From a checkpoint of a small transformer trained on Wikipedia.
Architecture: RMSNorm before each block, rotary positions, untied embeddings.
Each number is 128 + 24 x the weight over its row's rms, rounded and kept within 0 to 255. Layers, rows and columns count from 0. The size above them is the row's rms in percent of the matrix's.

# layer 7 attention key, 128x128, rms 0.0899, rows 40-63, columns 0-127
size [ 95 103 108 101  89  99  92 108 100  81  77  68  86  80  76  81  84  85  79  73  76  75  82  76]
[[106 130 168 119 131 138  85 131 154 107 147 117 131 164 135  85 127 140 187 124 117  99 141 137 131 108 123 134 120 191 140 109 133 114  85 108 106 129 111 109  90 158 149 120 128 112 121 106  99 118 171 107 131 124 158 146 142 150 138 144  92 164 109 167 129 162 169 127 163 127 144 115 110 116 130 170 106 122 104 123 129 152 125 119 139 125 103 143  90 150 156 136 161 141 153 111 190 135 132 135 129 154 155 118 124 148 157 121 149 142 104 107 162  92 133 155 129 179  84 180 113 128  98 135 173 110 118  97]
 [128 120 108  92  97 100 130 105 144 159 155 124 126  80  88 127 118 120 101 137 148 153 131 172 172 134 130 132 113 102 138 142 119 128 105 128 124 131  99 152 159 105 130 162 142 154 112 135 140 143 116 120 156 131  41 108 132 120  90 106 124 118 161  50 125 128  92 115 139 129 100 134 134 140 105 151 111 115 124 120 107 140 128  92 104  80 125 142 125 122 110 103 113 102 109 117 125 114 165 118 154 112 106 137 144 152 104 154 160 138 125  83  81 168 149  99 143 137 115 145 169 130 150  88 101 118 126 171]
 [119 124 121 159 169 142 131 131 119  96 104 121 133 148 176 126 154 136 130 126 104 106 130  80  82 108 135 134 116 161 111  77 161 157 144 132 138 121 142 122 109 132 112 105 104 109 145  87 113 118 131 138 101 117 187 141 119 160 161 134 125 132  79 189 140 120 190 133 114 134 151 126 147 114 119 112 148 132 126 136 153 125 126 162 121 166 144  90 115 116 134 160 135 151 135 142 122 153 105 147 110 106 161  95  92  93 153 107  69 102 127 172 156  81 101 147 119 124 133 114 111 147 119 163 139 136 108  96]
 [129 128 149 142 176 131 148 147 110  83  72 130 144 171 153 116 147 136 146 126 127  93 149 115  85 118 136 127 126 132 112 129 137 124 152 112 144 120 153 135 115 140 135  98 115 123 125 101 130 121 128 140  90 113 186 152 141 106 165 139 136 130 128 209 147 127 156 139 101 128 163 135 118 143 151 102 146 111 136 136 122 140 128 150 137 196 127  88 150 147 127 147 109 139 138 122 129 128 106 107 108 118 131 133 119  98 117 102  83 109 123 156 166  76  97 141 127 140 135  83  91 136 108 189 141 135 114  63]
 [114  91 121 168 169 131 150 166 104  87  92 118 133 117 157 112 149 122 134 140  85 122 133  87  88  94 119 105 116 149 126 114 143 157 127 122 145 137 188 132 115 129 125  99 122 102 141 105 128 121 119 122  82 133 186 142 107 137 174 139 164 121  92 178 131 123 154 131 120 135 140 133 151 107 126 104 166 146 156 139 134 129 116 155 131 189 147  65 124 109 142 165 152 150 126 149 119 166 119 145 122  91 126 105 106 112 140 123  86 124 106 144 139  94 133 156 123 127 165 104 113 151 110 167 133 146 105 114]
 [136 120 138 159 157 135 170 141 119  99  75 134 129 152 147 102 136 126 154 132 119 102 161 103  92 120 120 105 129 117 121 153 147 134 151 114 148 120 172 152 102 140 153 114 121 120 120 121 140 116 129 143  97  98 156 149 142 110 175 134 138 132 114 229 139 116 122 120 105 122 152 137 126 152 166 100 137 120 127 129 120 139 118 163 146 200 129  76 132 141 127 132 118 129 123 123 140 119 102 118 103 130 131 141 114 101 132 102  98 129 139 138 151  74  92 116 112 142 142  69  87 133 113 178 150 137 138  82]
 [135 153 111 113 102 138  94 118 146 149 185 144 114 109 119 139 121 133 106 124 145 138  99 150 154 130 128 148 143 125 131 115 116 123 122 141 118 149  94  94 118 116  90 126 141 125 147 156 100 133 122 112 168 123 103 100 101 167  86 133 125 141 107  46 124 147 112 110 163 123 118 110 134 113 103 172 116 119 140 132 134 131 120 107 120  84 135 177 116 107 126 100 138 130 126 136 125 135 167 140 165 142 132  92 160 157 143 165 157 140 107 112 129 173 156 140 118 117 104 189 159  98 141  71 130 118 133 198]
 [121 139 118 115 107 102 162 111 148 116 175 125 133 125  87 136 142 113 126 145 133 154 164 142 154 132 126 137 136  91 132 146 135 143 118 117 121 109 123 162 122 102 123 150 138 150  82 151 144 106  96 128 177 148  95 136 129 124 100 119 120 101 162  94 176 106 142 116 123  92 124 135 109 135 137 109 123 110  76 116 155 137 149 135  77  45 109 142 135 176  98 137 115 109 119  99 126 119 151  92 136 118 125 180 114 165 160 113 157 139 150 118  75 131 124  76 126 130  89 127 144 131 115  92  87 131 127 136]
 [100 133 115 119 131  94 142  97 158 139 135 174 163 126  86 144 132 132 137  84 100 162 139 139 140 179 126  98 126 130 111 183 121  76 116  96 123 136 147 127 100 115 132 177 105 131 103 131 150 122 122 122 134 142 108 142 125  73 145 117 156 104 150 114 111 137 102 122  89 119  98 146 141 127 148 100 101 128 108 129 137 109 151 109 135 128 127 178 112 145  87 125 164 123 130 115 149 127 129 137 107 134 117 184  73 104 143  90 118 109 201 132  98 139 119  90 170 130 152 104 121 141 120 106 121 118 161 125]
 [102  86 108 168 127 133 166 132 101 124 142 124  78 113 131 132 114 133 127 133  50 162  99 133  90 137 126  94 130 106 120 125 151 167 106 156 142 148 155 139 173 129 142 134 128 149 132 125 117 128  98 136 134 166 149 144  93 124 150 123 149 108 120 152 117  92 152 133  84 108 106 129 166 129 119 134 150 180 168 118 110  83 138 140 151 142 167 111 124 123 133 179 163 131 137 155 122 167 110 179 134 112 108 132  82 121  97 133  92 139 137 127 100 103 125 166 121 120 139 109 136 181 119 132 100 144 135 116]
 [159 162 126 100  98 161  96 157 120 151 139 115  99 129 131 126 124 117 118 123 171 130 134 171 152 141 108 132 163 117 129 129  96 136 138 157 117 132  74 114 149 147 126  98 163 125 150 172 112 129 147 129 145  99 131 104 118 140 113 138  93 144 124  85 126 140  96 125 177 150 143 130  99 132 135 162 100 115 118  90 122 137  99 104 144  91 128 156 142 125 130  81 107 138 126 126 115 132 142 129 145 135 135 103 205 150 121 157 175 142  90  99 162 167 132 124 103 132  79 161 125  83 131 125 167 129 114 177]
 [160 140 127 150 132 106 133 124 145 104 157 161 127 138 151 112 170 104 177 139 115 108 164 126 152  82 132 106  99 149 162 144 116 135 101 128 155 125 112 165  24 139 127 141 116 106  99 143 130 117 172 123 117 114 114 155 124 119 156 166 130 157 109 167 145 131  98 123 148 112 176 156 139 127 144 110 119  78 101 158 148 121 121 155  91  78  98 118 123 150 129 152  90 107  90 128 129  96 138  92 123 104 129 126 109 142 146 150 152 153 116 126 129 114 122 100  88 143 130 129 140 106 109 147 112 139 123 142]
 [128 148 153 127 130 158 139 143  91 126  94 127 109 152 129 103 106  95 113 119 129 109 133 168 141 133 118 124 120 136 139 134 140 146 134 114 137 131 134 126 180 191 131 126 133 117 167  83 122 110 134 120 115 133 147 114 125 137 136 107 116 120 136 150 124 109  90 134 126 133 163 134 109 206 117 161 113 125 150 132  91 137 153 113 133 171 145 134 142 117 137 106  99 183 158 136 142 140 122 129 148 125 172 142 164 139  95 156 177 151 103 128 158 112  82 187  82 125  93 129 103 167 117 198 143 134 118 132]
 [120 110 131 149 148 108 157 118 138 153 172 160 145 156 112 101 130 129 160 114  88 129 129 137 129 148 113 133  91 154 155 158 134  95 101  96 152 121 127 178 105 141 118 187 100 136 136  95 144 104 131 123 147 146  89 153 130 121 167 121 171 107 122 155 112 114 136 129  82 130  97 154 146 131 130 134 145 131 129 162 143 139 167 115 150 101 132 147 100 158 121 132 128 154 122 132 133 104 123 133 119 115 126 157  58 128 133  76 111 120 189 144 102  97 111 110 146 121 141  95 134 188 103  84  97 121 118 106]
 [159 160 136 145 123 142 127 166 121 117 133  96 108 131 168 129 143 132 155 155 155  87 128 124 124  96 114 120 165 100 141 108 130 140 146 152 146 139 108 139 106 117 128  62 185 121 140 172 114 141 123 173 113  92 166 156 132 130 125 159 115 143 124 136 119 130 143  98 176 115 113 137 102 126 128 127 139 109 127  87 105 122  78 132 112  89 116 114 143 148 161 148 100  93  96 121 121 111 139  93 136 151 154  82 176 153 134 162 139 132 110 108 174 154 147 106 123 188 128 135 110 104 170 110 136 148 125 136]
 [152  77 122 149  99 116 145 135 155 136 124 127 124  90 109 174 121 120 119 136  82 129 133 113 121  92 125  93 136  80 115 117 158 136 158 158 132 116 182 151 143  90 106  91 158 179 131 149  88 149  90 183 121 131 123 127 126 124 137 151 146 141 148 122 129 104 128 114 127 107 120 159 131 142 152 103 129 140 141 125 147 105 115 140 142 102 156 129 111 128 116 172 169  50 145  99 121 119 141 129 124 127 112  99 113 144 124 185 107 120 128 133 146 172 144 122 137 138 165 114 169 113 142 112  92 161 163 136]
 [154 151 138 127 108 137  94 139 125 164 127 124 110 122 140 174 128 117 109 124 142 136 122 170 175 129 148 124 165 126 112 138 101 156 150 124 107 144 115 121 165 128 117 135 154 111 109 172  95 133 136 122 126 103 119 105 119 157 126 165  82 159 133  94 132 134  92 139 176 132 128 125 118 140 129 151  88  95 126  78 132 109  86 124 119 116 135 177 128 103 130 118 122 125 127 127 106 132 149 137 150 127 136 115 186 144 149 160 188 144  75 105 154 192 149 130 101 128 102 150 144  94 131 129 169 138 148 182]
 [193 102 165 137 148 119 124  67 184 120 125  98 108 121 124 172 126 127 117 122 132 139 118 156 141 108 141 139 151 138  96  78 131 147 130  99 155 136  94 113 128  75 116 149 182 107 120 136 139 126 102 116 118 133 109 138 117 146  92 169 114 130 123 152 139 136 157 158 157 137 139  84 155 101 123 122 135  89 100 126 144 109 120 130  87 145 105 143 124 101 134 129 131 137 130 120 127 144 118 100 179  91  82 103 152 108 122  91 111 134 116 126 112 119 191 116 111 134 119 165 174 155 102 109 117 117 120 133]
 [134 163 140 109 127 142  72 126 142 153 126 108 113 121 130 168 114 145 112 130 173 135 118 177 147 112 158 148 163 125  87  98 118 152 157 112  98 137  94  62 157 123 127 103 153 137 117 190 122 144 107 124 117 124 140 122 113 142 106 149 119 157 120  88 141 137 134 128 185 151 121  96 120 118 119 143 112 107 130 109 134 131  88 107 148 114 129 139 152  79 112 114 117 146 136 119 137 141 128 130 142 131 100  89 206 125 118 116 161 127  77 119 155 151 162 123 133 136  95 174 138  87 124 136 157 132 142 141]
 [127  90 125 123 113 107 153 122 172  62 153 119 133 108 148 137 156 143 147 128 106 120 145  90  96  93 141 127 102 126 129 103 181  98 115 140 154 117 142 117  75 110 132 101 123 118 118 116 145 123 128 125 108 134 143 177 147 112 138 122 163 135 119 122 134 151 128 103  92 122 135 126 163 118 141  99 135 150 128 180 141 123 165 140 125  92 105 115 120 140 144 162 164 115  86 134 165 138 106 129 109 116 131 133  66 115 115 119  74  93 136 129  99  83 135  80 158 162 179  92 131 142 130 104 109 118 128 104]
 [ 96 126 130 125 162 118 118 124 113 158 128 133 139 154 110  43 100 128 145  90 151 133 124 135 125 188  94 153 102 171 158 145 101  88 116 101 111 125 115 142 141 152 152 178 118 123 167  65 138 127 148 122 145 155 130 104 129 131 138 104 154 143 134 125  98 143 140 161 103 152 105 142 139 134 110 150 115 134 153 144 111 147 163  87 147 134 148 166 114 133 138 102 145 165 132 125 138 124 110 156 115 129 134 135 119 117 103  64 113 141 153 128 144 101 117 152 153  96 134 103 108 167 143 101 134  97  82 101]
 [148 151 140 143 151 136 134 131 146 123 123 150 141 163 128  86 129  92 141 124 166  85 156 129 129 120 121 143  96 173 160 145 119 128 130  98 131 125 110 183  74 148 127 163 112 107 157  93 142  83 146 129 143 103 104 119 150 143 128 123 116 117 146 183 140 142 124 141 134 128 187 153 118 143 135 132 152  80 110 183 147 144 152 131  89 117 106 111 106 160 138 105  75 149 139 116 101  91 136  82 150 117 157 162 141 146 161 161 147 154 107 116 140 111 103 135  99 116 137 119 119 152 108 141  96 129  94 137]
 [104 173 122 118 113 137 144 167 114 124 134 132 135 143 130 150 121 124  98 129 126 145 129 140 109 143 182 115 104 157 155 111 177 191 139 122 107 137 144 153 137 108 105 133  85 116 112 125 125  71 155  92 129  87 152  87 150 174  96  95 129 126  97 124 194 116 135 128 126 123 135  69 118 120 161 129  79 125 139 126 146 132 144 169 118 158 125 143 131 103 116 118 136 136 117 134 109 131 122 125 123  94 158 147 112 118 162 153 162 174  83 127 154 138 111 141 120 132 120 137 103 131 120 109 177 153 142 166]
 [ 81 110 122 148 124  93 152  92 119 121 158 145 123 134  96 143 113 128 196 137  76 158 110 134 132 132 161 120 126 117 131 113 164 130 112 106 120 143 135 145 124 129 160 140 131 153  91 141 142 119 112 125 116 170 133 154 117 114 147 126 188 117  91 157 158 128 171 129  75 109  85  96 150 114 131 121 146 145 156 128 132 144 137 153 147 147 123 117 142 105 109 155 186  96 110 122 146 132 113 143 128 122  82 148  96 123 122  93 106 151 171 131  71  80 167 123 150 132 135 114 118 145 110 104 115 133 126  83]]
# layer 7 attention query, 128x128, rms 0.0904, rows 41-63, columns 0-127
size [ 92  83 115  89 117 101  99  97  90  84  76  81  78  79  82  85  86  75  67  80  73  84  80]
[[118 150 124 179 105 145 123 125 133 114 144 108  80 131 143 106 149 102 157 146 111 111 172 120 141 113 147 162 102 139 110 110 143 129  98 110 147 171 141 117 110 157  88 119 140  88 110 146 139 160 117  86 140 174 127 159 127 173  98 125 116 142 168  95 135 147 122 119 166  99 155 141  95 165 108 146 101 160 122 112 137  98 161 120  93  91 102  93  93 135 113 151 127 124 163 141 136 147 163 136 154 124 112 159 118 159 136 120 139  90 121  89  80 120 128 139 132 135 140 152 118 144 110 127  67  91 140 124]
 [127 119 112  86 138  98 132 126 119 139 117 179 171 103  98 147 106 149 109 118 124 165 110 123 115 150 125 110 137 100 142 111 116 162 142 143 131  84 125 128 142 129 153 120 127 175 127 130 112 122 130 160 106  96 111 114 122  92 169 119 137 111  95 139 123 108 117 151  93 154  69 137 172 106 121 113 147 112 110 116  97 158  70 142 156 146 159 177 173  96 127  96 139 140 103 130 136  97  87 115 125 148 127  96 124  96 141 131 107 139 175 151 166 137 121  82 134 108 127 128 123 125 181 119 173 149 128 144]
 [112 134 143  85 146 109 137 138 117 140  94 107 165 117 121 145 101 123 139 102 155 129  96 145 111 125 116  91 127 135 129 146 113 137 164 151 107  87 126 132 121  91 197 121 133 140 158 113 132 122 153 174 118  91 137  86 129  80 156 139 121 137  90 167 131 107 120 134 103 156 117 109 137 116 156 131 136  89 133 118 106 167  93 149 146 188 136 144 166 112 135 107 129 130 109  94 116 120  86 119 125 177 126  92 145  98  82 139  96 161 127 153 177 133 143 118 115 133 121 107  94 102 128 129 169 158 121 137]
 [130 177 104 102 115 143 140 116  83 137 118 168 172 113 141 164 118 141 105 135 128 145 101 110 124 134  95  83 101 112 167 118 100 129 142 162 112  72 157 119 140 150 147 119 135 175 153 125 130 105 121 124 115 116 143 134 122 134 150 114 159 109  96 138 124  92 162 132 114 148 115 136 145  77 101  85 128 128 145 145 106 154 110 128 106 166 154 136 148 126  97 102 117 126  83 142 144 133  86 114 105 159 128 132 127  71 121 118  90 140 164 174 155 128 108 116  83 119 142 139 139 101 155 106 154 112 154 172]
 [122 121 148 118 144 147 133 144  78 148  83 123 161 137 106 125 124 142 127 110 137 144  99 146 122 141 102  95 139 127 149 148 115 129 156 126 113  86 129 130 122 129 215 114 126 176 163  90 123 107 134 150 112 108 145 103 113  98 163 125 111 137  98 159 134 101 140 144 113 135  92 108 144 116 169 124 140 113 145 139 112 153  89 131 143 201 156 145 158 104 133  77 142 154 118  96 119  91 125 134 131 129 126 108 154 102  76 125 117 156 104 134 173 115 136 140  96 104 135 121 122 127 136 165 177 161 137 142]
 [165 112 104 138 105 111 107 107 161 141 161 170 110 123 132 155 154 140 124 149 102 134 160 136 130 134 152 173 115 109 118  90 137 116  81  97 169 163 122 122 127 122  66 123 122 104  83 157 132 143 112 104 147 168 118 141 134 179 117 128 132 129 136  65 125 125 139 111 135 107 131 127 127 165  96 118 119 123 117 108 151  90 131 147 116  66 131 133  86 111 117 147 138 106 150 157 147 123 150 111 141  90 133 170  96 161 168 134 139 120 118 112  83 143 117 104 142 136 115 156 150 155 155  94  86 120 129 128]
 [ 95 110 202 146 136 128 113 154 151 103 111  61 116 141 118 103 120 100 158 137 123  99 157 158 118 114 102  98 120 153  89 154 114 135 140 135 145 160 149 150 148 132 120  98 124 128 121 138 144 169 158 103 124 157 159 128 108  88 138 163 116 135 136 135 136 129 121 132 172 115 146  94  97 150 163 150  87 158 111  73 139 138 142 154 137 128  83  98 121 149 126 175 153 141 149 100  97 141 139 126 151 118 118 113 158 152 109 137 136  69 101 120 146 108 149 146 153 161 140  94 128 126 119 154 103 139 124 108]
 [115 104 161 169 163 139 124 133 103 142 114 132 110 176 124  86 139 141 147 157 106  82 160 165 111 141 106 135 139 137 129 142 123  95 141 130 155 181  88 130 118 143 147 134 117 113 107  96 152 127 137 126 116 144 140 153 106 100 134 109 130 116 120 133 112 183 123 115 142  95 144  79 114 132 151 109 117 150 126 114 164 126 110 151 137 144  93  94 120 144 119 128 141 160 139 151 106 151 124 108  94 111 111 131 130 143 111 119 155 114 154  91  87  86 135 133 157  77 147 114 116 150  97 224 133 143  97 114]
 [151 106  80 126 127 155 137 127 113 152 146 196 126 123  97 167 133 178 100 159 105 152 125 141 116 156 141 161 129 102 148 114  85 114 133 132 149  84 144  79 116 144 113 153 108 173 152 115 112  84 113 116 135 136 124 139 112 146 107 111 145 103 109  85 123 103 168 132 114 159 104 142 122 107 110 112 136 138 142 181 146 129 104 127 117  91 162 131 114 148 113  95 106 125  90 163 121 108 117 119 148  99 158 134 131 112 143 153 122 121 159 153 110 152  94 104 111  85 140 143 188 134 130 130 132 104 132 169]
 [164 135 146 124 111 115 107 124 139  80 144  93 128 127 134 128 128 113 105 126 146 142 150  81 135  93 141 101 138 147 134 140 159 145 109  95 120 155 196 168 147 104  89 143 107 110 108 180 131 169 122 138 142 135 142  98 152 111 128 162 120 125 146 126 140 121 119 119 128 112 124  95 123 128 152 135 125 120 152 110 131  96 163 126 180  71 119 130 118 142 126 165 143  99 158 109 117 109 162 159 132 119 140 131 135 160 102 127 155 133  59 110 131 128 111 173 173 153 114  72 107 133 126 112 107 141 107  80]
 [138 161 171 158 129 113 153 157 144 101 131  57 131 132 126  99 132  55 155 101  96 108 124 124 121  92 105  95 116 147 118 154 145 155 100 108 133 140 154 148 113 136 144 113 160 111 127 150 138 136 121 100 126 148 168 119 114 141 161 121 124 149 115 170 131 116 131 111 106 125 140 109 101 134 175 147 115 118 114 109  83 121 137 131 108 164  83 161 102 122 139 127 150 127 131 119 128 134 137 133 155 175 155 122 144 146 112 123 119 146  88 148 178 101 145 150  98 201 113  92 121 124 128 110 168 148 127 139]
 [ 91 149 108 130 109 148 127 144 111  96 127 146 154  99 137 175 112 128  96 103 162 141 110  77 120 101 124  99 172 113 156 156 117 117 128  86  79 124 193 126 115 125 129 128 114 132 139 182 115 145 105 142 205 105 135 102 163 109 125  97 170 111 148 137 117 108 137 119 136  89 129 142 110 105 158 128 122 165 151 150 106 122 166  99 127 100 144 136 132 148 110 143 109 123 117 109 137 114 142 145 121 149 127 128 136 143 113 155 156 161 114 135 125 173 105 170 134 123 127 103 114  87 114  76 112 100 110 127]
 [ 68 122  98 138 128 136 175 119 154 146 126 155 136 155 120 135 109  97 105 134 108  75 117 146 115 161  93 123 113 104 136 133  77 103 130 133 167 138 117  56 126 135 141 154 164 141 135  93 132  99 146 106 155 170 139 148 100 120 140  95 134  97  92 123 113 141 144 122 148 108 134 121 123 112 106 132  94 172 102 144 173 154 151 161 104 154 105 133 110 138 128 117  76 139  64 164 105 161 117 131 122 141 109 148 123 127 141 132 132 126 160 150  82 128 121 103 118 117 167 145 150 128 124 128 149 124 111 150]
 [171 134 147 127 118  89 112 119 172  89 127  98 123 132 105  99 144 125 126 114 130 143 127 127 138 119 179 100  71 155 112 140 170 135 129 130 126 113 156 178 165  83 120 114 121 129 179 135 142 133 114 146 100 103 115 110 153 115 133 167 111 137 135 137 130 115  90 122 124 142 117  90 153 174 156 154 134 116 147 133 126 104 159  92 165 131 146 148 138 118 175 123 155  94 122 105 149 100 142 141 140 119 154 106 127 151 116 143 152 130  72 167 143 134 128 142 108 187 108 118 136 128 141  93 174 161 113  98]
 [141 120 139 169 123 113 101 140 131 134  91 114  95  96  86 108 148 149 149 167 114 148 122 142 100 152 152 200 136 147 111 130 117  77 163 179 151  99 131 160 137 131 126 132  73 144 168  71 135 114  81 110 103 146 132 145 130 138  88 167 119 126 139 129 140 137 119 162 129 157 107 111 144 141 136 152 137 115 146 134 135 149 132  93 132 123 153  84 126 131 168 127 168 143 121 104 131 120 151 119 137 106 150  90 126 114 129 161 145 118  94 141 163 125 120 130 100 103 118 123 138 151 133 145 192 149 108 102]
 [164 138 156 126 105 145 109 147 130 105 110 112 115 116 109 118 146 129 136 145 117 156 158 120 124 115 149 130 141 148 119 136 183 128 114 103 138 158 195 185 137 140  94 146 115  93 117 187 137 200 125  98 125 140 156 117 155 125 124 155 115 116 154 145 126 130 119 128 128 125 125 142 106 120 165 130 119 109 149 106 116  92 127 125 166  87 118 124 124 169 132 152 155 130 177 107 129 111 157 151 148  92 177 126 158 140 116 136 142 109  90 116 142 127 125 181 173 146 123  74 111 154 123 133 115 146 106  89]
 [157 165 168 131 111 115 149 136 154 162 103 131 113 122 139 159 110 129 162 171 109 150 126 153 157 147 129 129  78 126 123 111 146 132 100 147 134 134 151 130 137 145 101 109 152  90 123 178 148 184 129  75 101 137 165 133 130 133 129 177 144 141 110 124 150  87 119 145 114 139 137 118 155 125 137  90 117  96  79  74 139 116 107 144 102 121 130 144 135 117 103 142 157 128 132 103 150 165  92  88 114 134 119 154 134 110 116 133 118 126 115 133 176 147 172  84 142 197 130 143 137 134 135 104 136 143 156 141]
 [193 135 158 100 117 119  95  88 135 109 122  97 128 120 159 128 128 136 148 141 124 162 158 130 154 118 164 133 133 146 108 107 188 145  83 124 119 161 158 182 140 108 107 130 124  93  92 173 151 178 139 115 129 119 130 120 143 135 117 161 108 147 146 134 155 102 130 141 115 137 118 120 141 138 119 107 123 101 128  71 125  97  98 140 153 104 126 154 146 114  98 136 172 118 178 111 127 131 101 106 110 121 125 137 118 134  94 114  93 129 106 117 139 145 144 118 175 166 104 111 102 145 136 131  94 139 134  62]
 [150 130 129 169 143  80 130 145 115 168 112 105 146 131 120 115 143 107 185 140 123 138 131 147 123 135 115 125  99 100 123 148 109 119 171 169 142 123  79 122 110 116 175 122 152 143 138  76 117  61 135 122  71 121 117 138 106 126 130  97 112 153  97 128 107 152 137 155 120 130 134 122 154 139 108 113 147 132  79 136 104 159  84 133 112 159 139 128 122 109 131 120 127 141  97 162 167 144  92  80 110 158  92 144 110 131 141  97 127 138 166 141 128 126 132 102  66 143 159 160 160 129 122 135 152 116 139 150]
 [ 93 153  75 112 122 133 155 100 129 146 163 197 125 152 158 151 135 100 110 124 155  88 124 117 120 121 122 122 128 123 137 128 105 115 121 135 119 137 124  46 102  91 126 139 158 115 110 144 117 101 148 137 164 134 122 115 111 117 125 103 146 119 118 106 132 170 142 103 129 109 154 145 120  84  68 131  95 126 131 198 157 113 150 167 126  95 114 124 128 130 108 131  87 121 112 148 127 149 127 160 115 155 115 118 100 132 158 106 101 120 186 119  81 153 115 130 159 105 131 147 109 110 117 150 120 148 114 140]
 [ 41 147 137 139 117 121 169 132 160 109 105 115 151 115 131 142  93  64 121  84 137  73  91  90 138 109 111  83 130 141 144 161 122 140 119 132 100 132 132 126 118 156 124 102 150  92 130 160 129 128 121 125 164 123 136 104 133 118 130 144 144 135 141 163 123 122  94 102 132  95 174 130 118 118 152 154 111 162 119 107 109 163 193 129 103 161 109 139 110 119 129 163 109 138 124 108 142 137 131 150 141 167 121 128 116 119 109 113 145 124 105 147 151 131 123 137 112 170  93 121 121  93 101  70 144 117 116 147]
 [105 160 127 147 101 154 110 159 127 134 127 107 188 105 136 140 106 116 130 132 110 154 142  95 127 100  77 100 113 108 109 128 131 170 149 101 148 139 112 141 105 132 131 103  90 132 104 111 110 154 154 104 138 109 108 106 154 111 137 108 132 115 165 103  88 117 134 146 147  93 134 148  89  86 135 136  98 136 118  64  53 121 108 130 105 100 113 142 122 141 145 160 158 144 137 158  90  87 113 138 144 119 103 154 152 135  80 130 106  90 127 125 139 160 135 154 123  83 160 140 139 144 149 138 128 103 149 151]
 [151 138 123 111 136 164 132 132 135 148 134 118 110 140 126 140 145 150 133 146 105 137 125 170 114 162 124 157  89 135 102 112 109 104 127 121 159 120  92  78 118 110 146 127 158 163 153  75 117 110 163 125 149 142 103 158  93 148 115 100 107 141 119  93 158 110 183 139 119 138 123 122 124 131  88 127 116 115 101 145 120 120  84 134  92 140 134 141 131 120 122  97 142 149  98 159 112 105  95  87 156 123 115 137 154 117 132 118  71 119 160 142 112 110 164  98  98 107 154 180 144 148 134 178 131 102 194 157]]
# layer 7 attention value, 128x128, rms 0.0535, rows 0-3, columns 0-127
size [ 77  87  98  99]
[[128 153 134 141 121 119 150  63 141 103 116 148 136 138 116 111 116 131 110 125 119 159 104 113 136 161 184 127  93 172 165 111 111 151 139  74 110 130 112 145  88 121 110 146 154 112  84 139 117 149 146 142 128 141 123 142 125 158 127 143 137 129 158 140 164  82 140 118  90 115 139  90 116 123 150 150 133  95 108 123 138  97 148 114  94 134  57 130 104 120 113 173  95 115 146 102 108 120 123  81 114 108 137 124  80 126 113 132 121 147 135 132 147 125 124  55 130 119 174 131 163 145  97 121 106 153 115 116]
 [117 121 115 129 130 146 101 102 107 100 124 171 118  98 100 150 130 132 115  81 129  94 100 104  89 141 160  61  96 122 113 102 116 113 152 172  76 163 109 113 171 119 128  96 134 107 116 131 121 141 137 125 113 171 167 111 114  98 122  93 157 154 152 127 118  87 135 141 156 110 121 112 104 137  83 175 121 171 120 150 123 116 140 133 173 137 115 101 109  98 117 123 112 123 115 143 141 166  94 124 179 105  97 111 120 120 108 128 119 139  98 112 148 169 132 141 118 150 136 155 134 147 119 140 113 154 173 140]
 [128  98 148 150 120 147 104 124 113  95 128 117 109 121 104 167 121 148 152  92 114 144 116 201 127 114 123 139 127 139 107  97 144 120 148 112 125 152 130 114 185 152 130 103 125 148 136 111 132 117 146 124 123 171 139 100 151 130 145  98 143 107 144 114 152 108 126 171 125 112 168 123 109 155 125 136  92 132 122 144 141 110 145 130 131 143 145 104 151  87 129 140 108 129 132 127  81 144 107 105 111  75 112 144 167 109  50 122 101 131  58 105 151 156 127 110 139 129  99 146 155 180 104 171 114 145 152 151]
 [130 136 167  93 104 117 123 182 113 125 131 130 124 143 122 115 129 141 148 124 127  92 114 154 107 122 148 133 137 113 134 137 138  91 145 133  88 113 105 118 168  94 116 100 124 126 144 132 122 127 161 124 127 123 175 175 145  75 121 133 134 163 174 122 170 123 111 138 140 128 111 179 125 132 148 106 146 137 153  89 102 160 170  92 162 130 113 163 133 181 164 134 131 156 134  72  89 121 135 151 152 175 124 147 145 103  98 159 152 147 110 105 146 165 103 144 123 136 132 126 106 113 183 124 114 152 135 101]]
# layer 7 attention output (transposed), 128x128, rms 0.0542, rows 0-2, columns 0-127
size [ 70  89  92]
[[185 152 130 104 163 152 105 116 140 149 123 152 154 106 111 136 143 129 101 118 119 136 133 167  83 103 101 154 125  93 127 137 150 127 132 104 176 104 173 103 114 134 133 167 125 136 103 123 125 126 100 122 139 102 116  94 120 166 138 112 112 115 130 111 111 135 160 128 113  91 101 168 141 115 115  90 113 147 134 122  72 142 155 187 177  96 145 129 147 135 129  97 151 165 131 158 127 139 150 141 169  97 112 152 181 119 159 118 126 122  85 122 131 132 147 146 133  76  95  99 107 103 156 127 133 139 146 109]
 [116 137 115 165 163 151 150 148 171 100 134 129 138 127 111  84 123 116 147 151 139 135 126 131 120 137 106 175 163 140 154 153 140 122 122 149 125  86 139 118  82 136 121 148 110 120 145  97 101  98 118 160 137 123 116 122 131 134 181 121 100 149 103 166 122 134 106 140  66 127 109 103 140 141 146 152  91 154 153 113 136 145 142 150 154 104 159 163 126 138 106 159 132 116 135 119 113 132 177 119 111 135 141 119 147 197 123  83 110  61  95 165  91 119 145 126 170 145 140 132 128 159 142 101 155 123 107 156]
 [150 147  97 133 108 135 123 125 157 117 148 127 142 139 108 113 135  93 144 118 144  79 180  99 113 111 106  91 124 183 134 114 153 119 122 110 145  85 156 122 105  87 106 145 150 120 124 131 102 101  98 136 122 106 135 126 137 156 173 157 121 141 120 179  96 176 136 122 138 119 132  74 139 154 155 129  97 175 169 135  95 134 145 150 175  99 126 151 123 140 125 161 137 114 138 148 118 122 144 159 124 155 147 117  97 189 179 108 112 142 123 146 142 118 129 112 138 122 143 141 123 109 129  83 159 138  86 101]]